From a checkpoint of a small transformer trained on Wikipedia.
Architecture: LayerNorm before each block, biases, tied embeddings, normalized queries and keys.
Each number is 128 + 32 x the weight over the matrix's rms, rounded and kept within 0 to 255. Layers, rows and columns count from 0.

# layer 4 MLP down (transposed), 704x128, rms 0.154, rows 12-46, columns 0-63
[[108  94 162 180 151 119 121 110 151 120 150 147 136 138 182 176 117 122 164  89 151  94 133 116  85 137 154 129 178 136  94 104 117 100 178 140 103 106 113 124 124 107 205 140 160 145 118 128  84  59 136  73 116 100 111 129 106 132 151 141 120 135 149  95]
 [123 135  91 142 138 159  73 122 146 168  99 107 112  97 102 132 116 175 108 189 155 105 113 140 125 110 117 132 150 122 103 153 130 120  94 109 145 150 156 118 194 132 104 127 108  81  70 122  93 185 128 155  86 176 140  66 203 121 124 121 113  94 108 157]
 [140 144 136 132 137 126 120 106 149 114 145 133 111 148 143 152 171 122 109 100 111 135 151 133 146 137 124 121 136 119 100  99 122 133 121 114 132 118  94 125 145 134 168 126 122 126 120 129 125  99 128 100 127 133  89 143 133 122 135 162 143 156 117  98]
 [184  85  70 177 168 132  94 131 154 114  77 197 134 117 169 146 137 147  83  94 110 103 104 150 136  93 149 202 161 100 115 159  68  98  73 160  58 183  84 153 124 127 158 125  80 154  97 164  64 124 129  71  78 175  84 160 151 131 102 148 166 157 158 170]
 [ 92 108 126  93 159 194 119 101 114 172 185 138 123 136 163 167 122 171 156 191  96 118 187 131 207 151  88 119 113 135 130 120 113  92 141 153  89  45  97 134 102 106 113 124  83  28 118 134 196  27 129 113 135 180 154 122  86  95 120  69 196 119 137 141]
 [145 120 123 107 148  63 134 139 136  76 124 139  92 126 123 140 181  93 137 148  79  97 111 192 134 180 133 115 112 162 155 102 102 155 136 128 122 149  99 183 113 109  86 158 112 132 197 139 110 146 143 103  79 118  93 150 144 162 169 100 129  80  88 116]
 [141  90 193 139 136 125 107  96 140 128  81 146 143 171  65 119 131 138 128 120 138 135 153 106 160 141 124  89 133 113 121 119 146 194  44 170 131 133 136 162 158 185  85 112 111 142 157 150 103 122 139  95 122 113 123 126 181 116 114 149  77 151 158 101]
 [122 117 132 126 149 123 104 151 118  92 162 145 131  46 174 145 116 135 180 127 100 107  88 132 155 124 126 169 157 155 169 137 161 132 103  61 125 107 161  56 107 141 129 215 159 110 150 120 138 160  81 154 135 147 159  92  70 134 131 170 121 109 113  81]
 [ 76 124 193 111 120 113 125 139 134 186  79 116  94 154 120 115 198 183 144 186  48 152 157  94 174 149 116 154 117 134 139 103 128 128 162 144 102 150 144 114 125  94 101 121 104  83 139 115  82  53 104 117 116  84 119 168 136 115 157  93 137 186 113 115]
 [119 157 123 116  99 216 156  86  86  98 145 159 123  75  90 139 132 225 161 170 141  94 145 131 127 167 168 117 140 233 101 138 111 106 105 178 165 116 101 123 123 138 103 122  84 140  76 166 168 118  87  88 120 101  80 103 180 101 118 131 140 152 138  65]
 [165 142 137 219 156 146 123 110 139  77 136 193  69 121 163  87  97 116 123 138  98 124 144  93 152 110 128  94  36 137 144 136 146 121  87 134  98  90 142 136 128  91 116 109 143 142 140 160 160 136 161  58  96 117  92 118 138 131 198 109 117 182 121 118]
 [134 152 100  86 104 142  88  86 119 140 110 133 155 149 131 157  84  51 126 161 137 154  62  50 114 119 135 139 148 187 160 108 178 109  91 117 128 146 151 199 134 139 115 118  43 139 169  70 131 124 154  80 154 130 171 155  79 148  93 141 134 107 164 163]
 [ 89  87 163 122  95 117 150  88  98 200 135 191  91 165 164 174 107 100  76 131 151 138  76 135 167 181 111 127 181 174 116  76 118 126 193 176 153 129  73 134 204 144 119 211 118 115 117 156  99  97 143 111  77 133 100 154  43  83 119 157 163 120 143 142]
 [124  89  68 117 139 166 147 120  94 122  94  97 141 173  71 129 134 114  64 121 107 157  96  55 109 115 133 118  81 106 146 149 107 125 130  64 137 106 110 142 141 103 122 131 142 167 102  80  79 173 116 160 195 142 144 158 156 100  69 108 134 142  91 156]
 [161  97 101 135 102  84  83 139 174 126 114 122  53 157 131 147 116 186 127 155 103 127  99 142 119  91 119 155 130  97 198 142 114 114 161 162  80 162 109 110 174 134  94  84 119 172 149  98  98 154 140 157  50 115 142 151 169 118 111  75 120 152 162 181]
 [122 189 162 114 135 115 148 105  87  91 162 101 114 120 137 144 110 146 118 120 126 120 130 105 107 139 113 133 145 178 142 132  81 131 137 110 135 142 145  76 114 190  40  97 168 116 132 143 139 119 175 100  83 120  86 123 214  68 126 125 165  47 163 184]
 [116 122 126 132 104 135 107  56 117  98 138 117 149 170 127 137  78 181 139 116 120 159 141 112 173  62 154 110 145  89 175 135 128 184 126 123  79 128 160 161  85  88 145 146 123 114 139 131 144 123  95  96 112 100 133  98 100 109  94  66 110 168 135 107]
 [140 108 168  64 147 102  57  99 159 152 160  63 143 160 101 145 205 150 129  66 130 185 155  57  73  40 146 150 133 105 160 156 148 102 127 149 138 143 150 182 162 169 142 123 127 101 172 138 145 143 125 106  88 174 137 157 142 159 153 100 114 109  93 119]
 [151 167 138 152 152 160 104 141 124 105 145 133 167  99 167 111 113 125 164 119 130 231 101 148 105 130 209  64 114  60 133 107 102 170 146  87 147 140  82 182 104 126 158 113 147 159  95  74 128 141 122  79 160 126 164 130 106 165 106  86 151 129 157 101]
 [ 76 134 105 143 131 128 177  78 135 110 164 179  71 130 134 133 135 142 176 100 114 172 170 169 115 133  88 146 173 129 162 136 140 128  94 146  59 130  74  89  94 142 142 101 104  78 151 111 159 136 133 119  71 174  95 104 117 128 179 111 151 132 160 122]
 [120 131  96 107 112 124 134 191 134 181  79  78 135 127 122 120 129 159  80 156 111 119 145 129  83 149  61 125 108 137 165  80 161 110 148  98 100 166 116 153 145 138  70 101 172 149 116  97 140 118 174 143 135 158 124  57 140 131 140 116 146 113 188 158]
 [ 70 115 134  46 122 157 164  67 136 106 122 172 107 148 137 166  96 102 162  76 137 135 151  79 136 131 196 108 135  44 158 155 128 143 124 177  81  74 138 137 141 146 138 123  77 150 131  96 162 105 166  78  76 123 168  98 132 135 145  87 111 158 163 118]
 [111 152 166 132 133 112 156  45 132 129 176 164 125 171 111 193 154 147 123 141 153 135 130 176 131  63 124 105 127 104 153 141 143 147 205 151 103 170  59 136  93 104 162 103 123 135 158 125 164  82 101 134 128  74 142  80 157 181 172 135 155  56 102  77]
 [107 124 123 102 127 153 141 113 189 120 118 120 152 172 199 108 117 177 118 169 124 123 123 155 138 165 138 174 118 148  68 133 144 127 121 149 104  55 125 148 156 149 176 122 123 153 116 131 155 147 120 117 111 129 136 203 130 135 146 103 130 126 153 138]
 [126 109 100  97  68  52 173  73 164 108 164 184 133 158 138  91 102 186 146  72 117 121 101 143  78 136 135 130  99 113 107  86 175 106  88 134 138 145  96 184 156 180 179 134 148 131 149 109  88 161 142 153 119 176 141 144 160 146 140 122 114 101  86 150]
 [136 190 133 207 103 141  60  96 100 101  56 194 172 160  90 190  97  89 175 102 160 143  86 144 123  71  98 106 125 145 134 101 117 129 142 127 108  85 163 120  97 128 135 143 144 149 186 177 162 170  97  70  85 130 138 133 134 142  58  96 138  99 140  99]
 [118 116 179 156 124 144 145  72 191 131 166 191 158 131 115 179 179 198 127 159 171 141  95 124 125 132 111 110 131 131 154 131 196 120 141  59 117 117 122  76 168 131  63 115 178 107  90 113  95 129 135 113 101 147 120  63 103 141 123 128 127 103 105  80]
 [101  35  87 121 157  53 133 111  91 198 178 145 157 167  97 147 108 174 118 138  88 146 125 116 149  63 164  78  98 161 166 171 203 155  61 137  87 119 137  83 105 133 139 163 197 113 121 148 139 158 109 141 143 196 142 109 116 170 108 102 175 132 135 147]
 [151 204 120 103 103 117 158 115  72  82 126 144 106 140 105 144 140 185 120 138 110 162 103 129 144 183 164 121 107 136 130 188  81 114 151 149 164 125  91 146  53 107 125 138 100  84  66 193 178 134 100 104 100 168 145 106 106 157  99 100 108 144 181 143]
 [156 172 134 101 127 171 152 167 156 116  82 149 112 130 111 170 105  96 125 119  91 102 158  85 199 166 102 132 157 131 130 115 129 102 122  78 171 123 133 149 175  57 114  64  53  89 113 191 141 137 157 122 125 160 190  78  90 219 144 169 131 152 140 133]
 [110 125 120 149 187 132  85 141 139 137 125 119  78 134 119 118 119 109 155  72 161 155  49  72  94  69  53 142  95 144 128  89 156 189  87 209 141 156 193 114 119 120 101 119 155 122 144 110 195 176 189 104 131 118 189 184 112 170  60 134 187 112 152 155]
 [102 115 117 132  73 122 135 126 101  96 104 121 127 108 107  73  89 139 103 150 137 112 139  40 102 106 115  99  80 136 123 137 121 138  93 135 137 121 162 112 101 118 145 138  97 115 188  90 117 126 118  95 132 118 146 154  76 166 171 136 123 173 162 144]
 [179 133 114 131 129 143 129 124 132 159 123 149 127 131 140 120  90 170 159 128 141 124 153 116 105 141 131 154 106 116 119 122 161  93 107 150 127 109 159 145 137  97 128 108 121 108 147  90 155 136 141 144  84 150 121 127 111 122 162 126 110 162 142 139]
 [104 157 103 144 143 128 121  87 123 114 126  88 130 134 102 137 179 136  75 184 163 141 158 147 130 161 207 123 149 104  90  95 153 121 153 127 143 146 118 162 131  96 162  75  94  76 106 139 143 148 109 142 135 135 134 130 173 116  94 100 113  80 156  98]
 [ 99 185 102  99 112  62 112  96 157 140 124 147  99 169 183 146  64 130 101 118 179 133  93 175 131 112 126 104  87 131 102 156 128 163 204 154 147 126  70 194 142 105 131 108 123 131 115  99  91 174 104 123  92 144 140  75 189  98 182 155 181  66 166 177]]
# layer 4 MLP gate, 704x128, rms 0.354, rows 13-47, columns 0-63
[[151  98  84  96 136 110 193 102 106  75 125 113 139 150 136  95 181  61 141 137 124  96 156 149 131 124 164 120  98 101 114 125 104  66 110 163  89 102 140 114 133 176  99 156 135  79 141 154 182 134  84 136 140 144 180 118  85 121 120 144 147 119 115 142]
 [139 120 148 127 146 118 132 103 126 118 147 124 119 135 140 150 161 137 123 115 127 145 127 126 147 141 153 116 117 100 134 110 134 137 114 109 139 112 126 131 141 100 136 129 125 133  97 135 116 111 126  92 130 131 119 135 136  94 162 152 124 109 132 125]
 [129 143 194 186  95  77 129 165 110 158 148 129 188  77  86 238 159  75 117 150 138 170 143  98 115 103  74 169 216  98 142 115  54 116 124 166 138 146 138  73 132 164 137 138 164 149 174  94 124  89  67 134 100 160  69 161 160 154 138  55 135  48 144  88]
 [120 106  87 130 118 106  99 113 118 162 105 134 169 149 107  76 151 140  54  76 183  83  95 149 121  50 134 117 178 166 137 180 147  74 112 170 138 154 170 154 107 146 147 207 113 143 141 181 154 120 131 124 153  53 140 139 155 161 120 167  78 150 187 147]
 [128 161 160 121 178 189 169 133  93 125  60  97 199 106 138 116  66 166 107 116 141 182 130 125 171 131 112 111 136 141 172 162 166 132 133 160  99 105 159  84 152 108 161  91 159 140 120 123 134  90 153  92 201 155 167  88 106 106 164 147 112 156 162 180]
 [126 142 103  91 163 135 153 133  72 112 104 108 122 161 226 141  97  94  77 161 127 118 170 136  85 128  97  61 187 156 150 127 163 134 132 138 154 133 149 122  65  88 114 113 114 129 185  96 121 116 115 140 145 137  88 162 108 161 171 118 171  67 112 177]
 [165 149 128 115 119 150 131 109 111 113 138  89 162 130 164 153 141  80 104  95 104 154  57 142 114 145 126 109 124 120 161 192 128 101 151 175 100 124  75 111 184 151 150 109 135 115  67 126  94 127 160 148 145 149 127 127 129  75 124 102 114 100 179  49]
 [147 166 129  99 149  95 156 176 187  72 138  98 174 128  84 117 115 134  89 109 177  99 111 161 128  90 102  97 127 112  98 172 109 187 186 167 139 126 183 127 110 102 127 116 130 125 115  78 143 147 108 111 169 156 146  45  84 176  88 114 165 109  79 144]
 [ 98 142 166 161 134 112 117  92 166 109 133 133 179 147 115 120 139 144 127  97 147 183 102 116 119 108 119 130 117  28 147  86  89 148 157 117 126 108 127 126  81 122 160 115 172  68 185  90 109  86 133 133 147 176 116  52 143 116 109 131 111 137 139 155]
 [ 88 134 136 112 156 105 133 105 108 136  88 116 139 133 149 162 116 116  69  69 114 115 105 133  56 116 105  99 155 112 134 127 122 115 102 122 120 126 155 124 100 122 164  90 106 120 140  69 115 149  69 127 174 113 144 115 127 121 177 104 118 120 100 177]
 [117 152 110 121 144 188 105 130 160 121 147 130 175 168 102 188 137 129 123 180 175  93  77 120  82  28 146 203 130 202 141 197 169  79 106 148 112 209 122 191  81 114  88  97 157 162 147 127 194 135 162  90 118  55 127 136 214 123  97 109 145 140 153 187]
 [111 106 129  80 138 170 102 208  89 123  72 148 159 139 104 149 111  63 125 178 107 106 157  74 143 102 133 156 147 103  67 174 124 141 138 122  43  88 136 113 117  45 156 109 150 152 144 105  94  54 182 111 126 158  95 124 127 138 100 135 169  48 173 143]
 [104 130 212 147 107 133 119  58 108 192 110 127 179 120 117  84 152 184 118 148 125 135 113 133  76 167 123  71 106 101 150 121 161 159 125 107 149 138 148 129 145 148  68 168 142 196 105 109 148 120 114 115  77 131  88 121 102 134 131 114 147  77  88  75]
 [ 72  91  94 127 136 250 183 138 149 182 118 137 146 116 143 111 136 151 167 113 128 156 142 137 169 182 153 133 116  87  59 103 117 175 138  62 115  76 110 126 122 156 104 166 140 147 143 123 126 123 142 119 148 156 140 142 107 133 153 146  99 111  77 112]
 [133 116 195 103 134  85 140 114 109 189  79  97  98 104 165 143 166  90 133 179  89  80 135 145  67  77 110 135 150 183 155  88 171 150 107 145 186 130 139 193 152 116 127 172 103  95 155  91 139 116 164  89 132 152 131 179 114 132  64 110 130 169 140 157]
 [118 154 137 114 130 165 162  98 182 101 177 144 110 144 123  95 131 119 113 163  77 126 131 101 187 150 161  98  97 147 132 168  81 133 147 145  89  62 143 150 111 159  87  69 190 146 133  98 144  92  84 116 151  82 103 150 110 170  87 115 161 166 172  47]
 [133  90 164 151 128 122 125  95 184 183 134  72  98 122 144 170  98 146 103 153 128 140 133  92 118  83 149 148 171  82  82 119 177 148  78 132 178 172 164 116  70 115 134 160 176 144 121 143 169 117 130 117  85 133 110  69  95 130 122 122 123 132 181 128]
 [139 135 147 140 136 126 161 117 142 163 106 179 164 116 104 124 212  39  88 101 110 142 137 130 117 155 124 150 127 108 190 139 117 151  81 157  97 143 149 104 126  81  92 210 102 144  72 130  95 119 144  95 110 145  96  87 142 153  97 128 159 135  80 137]
 [158 118 102 121 146  87 108 133 138 115  93 124 154 154 120  93  75 131 108 183 166 111 130 156 162 127 146 141 186 168  96 114 147 123 175 115 120 172 132 127  57 168 133  91 121 100 144  91  79  59 145 153 116 145 144 149 144 123  85  91 113 152 111  94]
 [164 120 130 157 100 102 129 169 102 118 119 132 131 151 101 145 116 158 122 165 139 173 128 135 134 182 100 143 116 155 170 137 139 167 169 116 146 181 146 196 104 100 139 186 203 111 159  88 146 120 166 134 180 156 169 191 119 187 151 157 173 114 199 203]
 [176  96 101 196 127 159 145 101 105 136 130 147 169 109 119  81  93 134 116 100  81 192 145 155 141 125  87 120 105 165  76 211 143 134 105  40 166  96 168 127 124  74 123 102 206 104 107 163 163 131 179 209 117 116 125 174 155  97 120 145 147  80 109 196]
 [ 80 100  68 133 101 118 117 152  68 114 128 138 111 152 119  72 119 105 109 158 149 177  81 119 147 107  75 140 133 142 105 146  91 138 130 167 176 162 208 160 116  91 146  93 139 120 203 143 151 166 157 126 128 141 124 149 104 119 124 126 121 126 178 194]
 [155 102 147 125 115 156 123 116 189 185 149 128 135 107 113 113 164 112 132 155 131  82 132 120 156  66 133 114 165 159  87 138 146 228 192 166 125  72 108 160  88 123 206 109 171 138 125 168 169 153 119 145 107 152 122 122  88 125 121 212 115 167 173 141]
 [ 63  84 117 148 154 121 111 174 156 132 159  98 150 177 158 121 153 151 138 119 156 155  95 138 181 103 123 116 149 163 184  93 176 140 136  64 164  97 118  96 218  94 140 107 123 150 136 105 125 140 151 188 144 121 139 179 202 165 101 111 118 105  80  94]
 [110 171 107 136  41 138 127 115 127  98 113  96 171  51 185  95 104 115 191 143 121 132 125 101 130 140 123 144 123  67 133 147 121 140 138 197 134 110 178 170 135  72 159 197 113 178 120  76 157 122 109 198 119 110 122 152 162 169  71  67 137 142 116 106]
 [ 66 104 107 120 118 130 166  77 114  97 127 133 127 112 119 143 123 103 142 128 100 175 130 122 103 158 124 131 114 108 108 121 128 143 132 104 150 144 132 125 127 167  95 142 165 123 166  98 114 157 124  95 122 140 112 127 124 131 121  84  69  82 127  91]
 [114 105 112 147 111 178 126  74 148 126 198 134 120 134 121  99  90  71 149 156  89 113 110 136 138  79 112 161  99 104  45 196 172 127  34 125 171 167  92  61 140 119  93 128 120  84 135 105 114 104 184 164 110 124 153 151 126 165 162 100 144 160 130 186]
 [129 125  98 146 114 164 153 128 149 147  56  70 185 167 156 107 158  98 107 130  58 106 130 205 109 174 145 120 110 136 160 142 160 116 152 120  89  87 155 100 165 117 168 127 185 157 152 112 130 115 168 181 121 144 151 116 188 150 126 145  64 118 150 143]
 [130 114 111 112  93 157 116 212 124 158 129 159 150  52 127 168 151 131 139 119 114  90 141  95 153 157 114  80  59 122 134  94 121 125 154 105 223 127  82 172  98  99 142 119 117 113 121 122 190 123 167  94 144 129 145 114 200 213 175 174 102 117 139 167]
 [ 92  86 111  74  75 193  77  93  93 166 144 148 117 109 145 108 118 128 174 104 131 139  92  83 151 124 169 134 130 148 121 123 104 156 130 116 188 158 150 144  52  76 150 111 113 144 105  50 146 172 135 151 137 111 130 134 103 151 130 248  87 157 120 187]
 [128 130 141 152 106 123 141  89 125 120 103  91 133  47 149 127 111 170 142 165 145  99 118 104 178 140 140  55  74  78 170 110 147 133 100 114 105  97 138 149 122 165 152 114 133 159 102 111 117  67 139 114 145 144 132 114  82  97 161 165  77  98 142 109]
 [120 142 154 138 129 146 115 136 130 127 116 114 137 144 143 125  99 136  96 103 110 134 135  94 169 133 145 148 129 136 153 149 116 144 125 123 146 150 114 135 169 109 133  93 117 161 127  82 124 146  95 108 138 112 114 166 144 128 126 149 112 125 152 104]
 [180 141 113 137 153 179 124 131 113 144 155 121 118  80 109 169 168 143 113 125 125  86 119 130 128  99 123 132 158  89 106  86 132 138  91 114 135 105 151 133 144 126 115 158 125 139 159 136 191 108  90 125 155  93 110 130 148 103 148 125 110  74  93 114]
 [204  85 163 137 110  94 112 120 171 179 126 201 129  83 115 127 155 160 161 115 201 126 130 107 141  98 161 129 146  85 176 115 118  55  43  97 161 140  82 145 105 159 138 142  68 160 133 115 164 113 144  83 159 124  82 162 194 100 110 105 102 117 105 158]
 [175 163 124 122 174 119  74 130 120 144 149 142 140  84 136 199 143 163 104 128 188 117 144 118 163  95 129 130  74 131  73 196 128 145 107 124 136 166 215 148 118 147 116 101 119 187 111 158 111  75 158 150 164 132  82 150 146 138 149 120 134 162 184  95]]
# layer 4 MLP up, 704x128, rms 0.378, rows 13-47, columns 0-63
[[159 106  98 158 122 144 150 113 144  92  73 146 154 127  95 166 137 138 148 132 130 104 172 154 121 137 178 106 102 125 188 140 107 154 158 112 120 126 109 188 100 149  84  88 159 111 120 146 192  80 161  90 168 112 120 155 107  80  90 151 164 130 173 121]
 [126 109 125 132 108 136 140 158 119 129 106 123 141 115 127 129 124 135 114 155 141 120 123 106 122 126 118 148 132 142 139 158 126 118 131 138 109 139 124 152 121 117 106 133 139 145 137 133 134 164 152 132 127 112 143 116 111 131 126 123 105 135 121 118]
 [126 117 122  77  65 200 190 150  54 200 174 111 109 131  64 109 140 126  88 122  61  98 116 151  90 100 139 122  96 117 107 142 111 166 152 164 120 186  83 102  77 103 111  90 143  66 128 125 125  97  62 145 118  30 106 172  75 165 186 137  75 195  81 109]
 [171 123 146 191 135  63 128 189 116  98 153  98 105 115 111 135 162 202 167  87 132 166  74 149  73 173 113 118 133 109  78 159 136 120  75 136 120 161 115 113 164 143 129  99 120 171 129 155  45 127 148  57 154 122  98 114 158 163  49 145  57 145 118  77]
 [ 93 112 144 156  62 118  96 124 144 142 146  93 124  99  95  86 141  90  98 168 142 111 128  90  91  53 127 179 108 122  95 151 126  99 165  95 138 167  88  85 162 127 186 153 145 108 128 144 138 144 113 109 111  91 129  99 101  96 111 146 151 122 134  96]
 [141 136 177 109 148 166 136 110 106 122  93 160 132 202  88 129  99  76 179 157 151 106 113 109 150 154  56 180 138 188 104  70 146 138  72 158 115 135 124 104  97 165 105  93 141 141 167 159 163 140 139 122 127 132 111 132  87  98  89 133 183 124 108  99]
 [139 143  90  98 151 120 142  97  95 113 116 120 143 129 135 154  97 143 193 133 147 134 126 131 102 120 130 128 119  96 190 144 134  88 136  72  84 142 124 123 178 165 165 101 147 116 133 146 121 137 109 117 187 141  96 137 153 140 104 129 125  89  62 136]
 [166 118 153 131 134 159 138 211 136 173 152 176 133 123 122 104 117 140 112  80 170 140 108  91 116  40 178 109 137  69 145  83  85 153 129 167 145 164 148 139  53 232 153 175  95  89 116  82 121 155 141 136 222 130 103  95  77 151  92 118 215 105 163  66]
 [116 137  93 160 140 110 156 163  90  98 128  87  93 129 180 130 127 131  80  90  89 126  99 171 128  75  84 174 159 123 184 140 115 123 174 142  73 129 148 148 108  86  77 126 155 139 158 173  96 134 109 123 155 124 135 135  96 121 119 141 152 131 120 172]
 [184 143 145 117 137 116 109  85  94 171 154 110 143 134 128 165  71  78  99 135 168 119 148  81 149  84 102  74 128 145 182 142 101 152  95 115 121 178 126 137 151  77 165 112 109  94 127 173  88 104 104 151  99 149  85 168 148 122 115 195 121  77 115 134]
 [157 107 168 102 135 135 146  87 102 215 142 145 149 128 102 113 192 126 158 159 138  76 155 118 159 136  98 102 172 115 201 172 144 160 119 125 149  58 173 115 145 124 146  77 208 147  81 134 106 155 179 166  40 147  80 151  99  62 156  86 151 162 132 109]
 [111 143  81 166 156 148 130  42  97 126  80 117 120 131 194 153 104 160 134 135 197 150 129 161 119 155 118 147 146 157 109  99  90 182 134 109 189 109 153 164 141 142  71 107 126 155  96 159 145  94 108 216 117 142 138  70 146 161 128 108 158 115 121  94]
 [106 149 114 136 156 134  83 198  98 140 160 127 105 140  95 155 104 127 132 103 142 105 133 158 114 144 201 119 158 125 148  90 131 142  66 147  81  90  99 109 169 125 154 142  56  72 128 143 157 111 123  85 146 168 138 127 130 143 108  95 135  52 124 158]
 [141 157  89 128  97 188 110  68 132 138 179 151 130  88 120 117 188 156 207 103 177 132 172 163 165 126 156  87 150 170  75 118  73 150  78 150 148 109 118  86 117 120 146 159 135 132 142 120 139 104  68 108 176 153 123 103 148 142  78 120 118 126 129  91]
 [ 69 123 126 119 209 173  91  84 146 177 129 202 170 104 142 113 138  77 157 150 148 125 110 162 112 112 114 138 141 196 118 179 106 131  93 168 165 141 124 123  60 130 162 118 122 109 179 100 137  46 124 149 166 196 137 128  53 173 177  57 135 139 138 112]
 [130 121  69  90 117 127 166  68 121 178 108 160 158 121 141 184 112 101 153 146 189 139 156 102 128 189 127 138 135  69 111 130 163  98 114 138 157 135  88 101 114 107 162 156 121  99  79 168 120 119 163 146  54  92 109  97 148 118 118 133 106 100 157 105]
 [109 143 131 178 198 148 100  74 127 103 171 121 137 148 100 165  75  95 145 121 173 183 147 107 136 130 131 162 200 171 133 140 164 128 111 137 139 115 254  71 160 147  83 123 166 166 147 168  88 129 179 120 175 118 104 110 134 128  48 166 130 122 147 146]
 [ 81  90 102 147 124 122 113 123 107 108 163 118 205 106  71 126 129  88  75 119 144  91 116 127 175  63  86  64 171 116 157 116 120 144  47 144 162 173 141 154 156 118  74 123  73 119 148 139 109 122 155 123 141  90 107 157 127 135 162  53 107  87 133 112]
 [135 109  89 181 188 131 148 108 166 149 141 114  99 106  99 108  67 138 117 145 181  67 126 150 161 121 144 146 157 133 145  89 107 111  79 130 165 144 146 132 104 224 114  99 158 130 157 147 139  84 206 111  71 144 132  89 169 135 130 101 111  99 100 101]
 [ 88  86 161  94  98  71 116 100 135 115 102 166 110  96 157 120 159 107 138  96 163 101 131 112 136 159 140 138 129 141 165 127 117 149  94 144 119 178 108 106 116  69 145 111 153 157 145 131  97 100  90 129 131 156 114 194  94 128 122 117 140 129 151  97]
 [135 145 114 127 109  73 109 124 136 137  66  89 154  57 128 206 164  93 154 154 167 149 172 160 144 135  89 108 137 169 125 135 123 145 132 120 127 111 176 116 116 168 132 132 131 125  71 153 138  80 173 164 108 158 134 121 199 108  71 155 110  97 126 134]
 [ 95 124 125 103 126 159 121 141 129 142 107  79 179 108 114 135 118 140 174 139 104 154 136 105 138 136  79 136  78 113 118  86 143 179 114  97 148  83 114  46 170 113 134 142 157 111 103 117 103  99 107 137  89 117  79  79 130  97 138 100 108  90 176 133]
 [ 81  78 177 160  89  99 141 221 102  99 131 127 213 185 103 113 175  95 136 149 152 183 122  46 129 175 129 126 114  89 210  69 129 120 175 146 160 145 184 136 147 119 141 109 160 142 176  67 144 120 148 106  76 112 104 155 141 136 211 138 129  94 114 116]
 [168 119 158  99 119 153 144  93 142 217 114 175 131 112 158 183 176 127 155 151 161 123  65 123 106 130 125 186 102 131 119 146 137 178 113 169 132 135 140 186  96 152 121 145 143  91 105 112  95 146 105 140 141 146 127  95 180  40 134 123 147 155 130 128]
 [124  67 143  45 173 153 218  68 127  67 135 129 178 138 151 182 179 100 122 150 103  62 155  87  71 135 108  88  82 117 116  88 125  58  95 118 183 164 121 163 115 176 159 143  97 177 158 144  79 100 129 120 123 100  38 192 124  98 111 124  89 168 134 117]
 [151  96 237 100  67 140 108 115 151 139 169 106 163 168  78 118 122 109  94 114 165  91  88  83 106 131  96 112 136 159 112 168 154 100 133 119  91 140 110 117 170 120 116 138 134 100  55 163 147 148 138 147 105 128 119  94 143  90 131  97 140 123 150 136]
 [186  69 138 144  69  91 126 135 106  66 191  99  65 138 103 116 135  43 120  50 105  83  30 173 114 155 108 133  96 107 100 148 110  87  88 125 104 118 147  95 117 129  92 102 105  84 122  98 145  75 109  79 103 166 172 126  63 119 134 134 101  86 131 115]
 [131 171 163 127  85 178 177 124 147 157  49 128 191 171 157 135 159 127 124 114  73 158 113 181  83  92  61  79 133 132 112 134  39 182 133 134  65 126 164 103 132  74 143 201 110 140  90 154 169  68 180 161  58 165 118 122  91 165 103 127 144 182 156 104]
 [123 189 180 117 152 116 118 105 122 153 154 111 109 138 149  28  71  39 128  77  58  94  92 159  98 126 137 150 141 159  94 135 146 106 150 166 122  88 163 105  88 178 137 170  95  78 125 140  99 172  94 122 115 139  90 176 138  86 111  57 125 103 127  75]
 [140 164 143  99 118 142  91 111 149 120 125 148  87  93 126 145 117 105 110 173 131 107 136 130 118 119 193 159  98 147 126 157  87 165 211 123 132 129 133  60 165 168 108 150 173 108 131  83 119 141  92 134 113 136 199  90 141 102  95  66  99  89  86 140]
 [116 121 101 123 159 189 159 104 128 116  86 172 149 154 123 121 157  92 104 105 102 129 136 148  91 150 121 164 155  99  77 147 121 118 170 148 131 101 121 194 132 105 153 131 118  84 176 121 110 132  84  98  83 169  62 152 162  97 136 132 135  98  95  93]
 [133 139 117 109 125 112 133 137 114 120 157 114 129 133 125 126 122 126 155 138 138 134 146 136  98 130 116 139 127 114 132 100 145 133  99 146 136 141 146 112  71 139 121  85 125 128 128 149 150  80 137 139 108 159 139 104 135 141 172  95 116 132 121 158]
 [159 122 141 136 194 112 125 178 107  97  80 105  97 113  96 140  89 144 103  67 111 133  90 139 118 108  83 124 105  80 161  74  86 129  90 118 111  83 193 139 158 102 139 127 164 165 136  81  61  75 142 167 118 107 119 140  83 107 169 122 117 135 110 130]
 [191  89 200 159 142 117 165 130 152 166 161 171 130 110 108 149 175 158 142 112 100 165 131 104 136 151 122 101 174 180 127 109 181 148 146 124 104  84 153  40  96 169 115 101  79  85  97 145  88 125 163 142  99 121 129 120 149 175 117  56 145 180  44  83]
 [104 102  88 160  90 160 144 197  76 140 102 106 103 165 102 149 177 131 104 161 101 107 154 147 115 193 131 108 117 141 207 108 156 144 101 132 100 141  31 162 143 120  96 121 144  82 131 110 114 110 152 157 177 156 196 104 110 163 159 106 187  87 146 123]]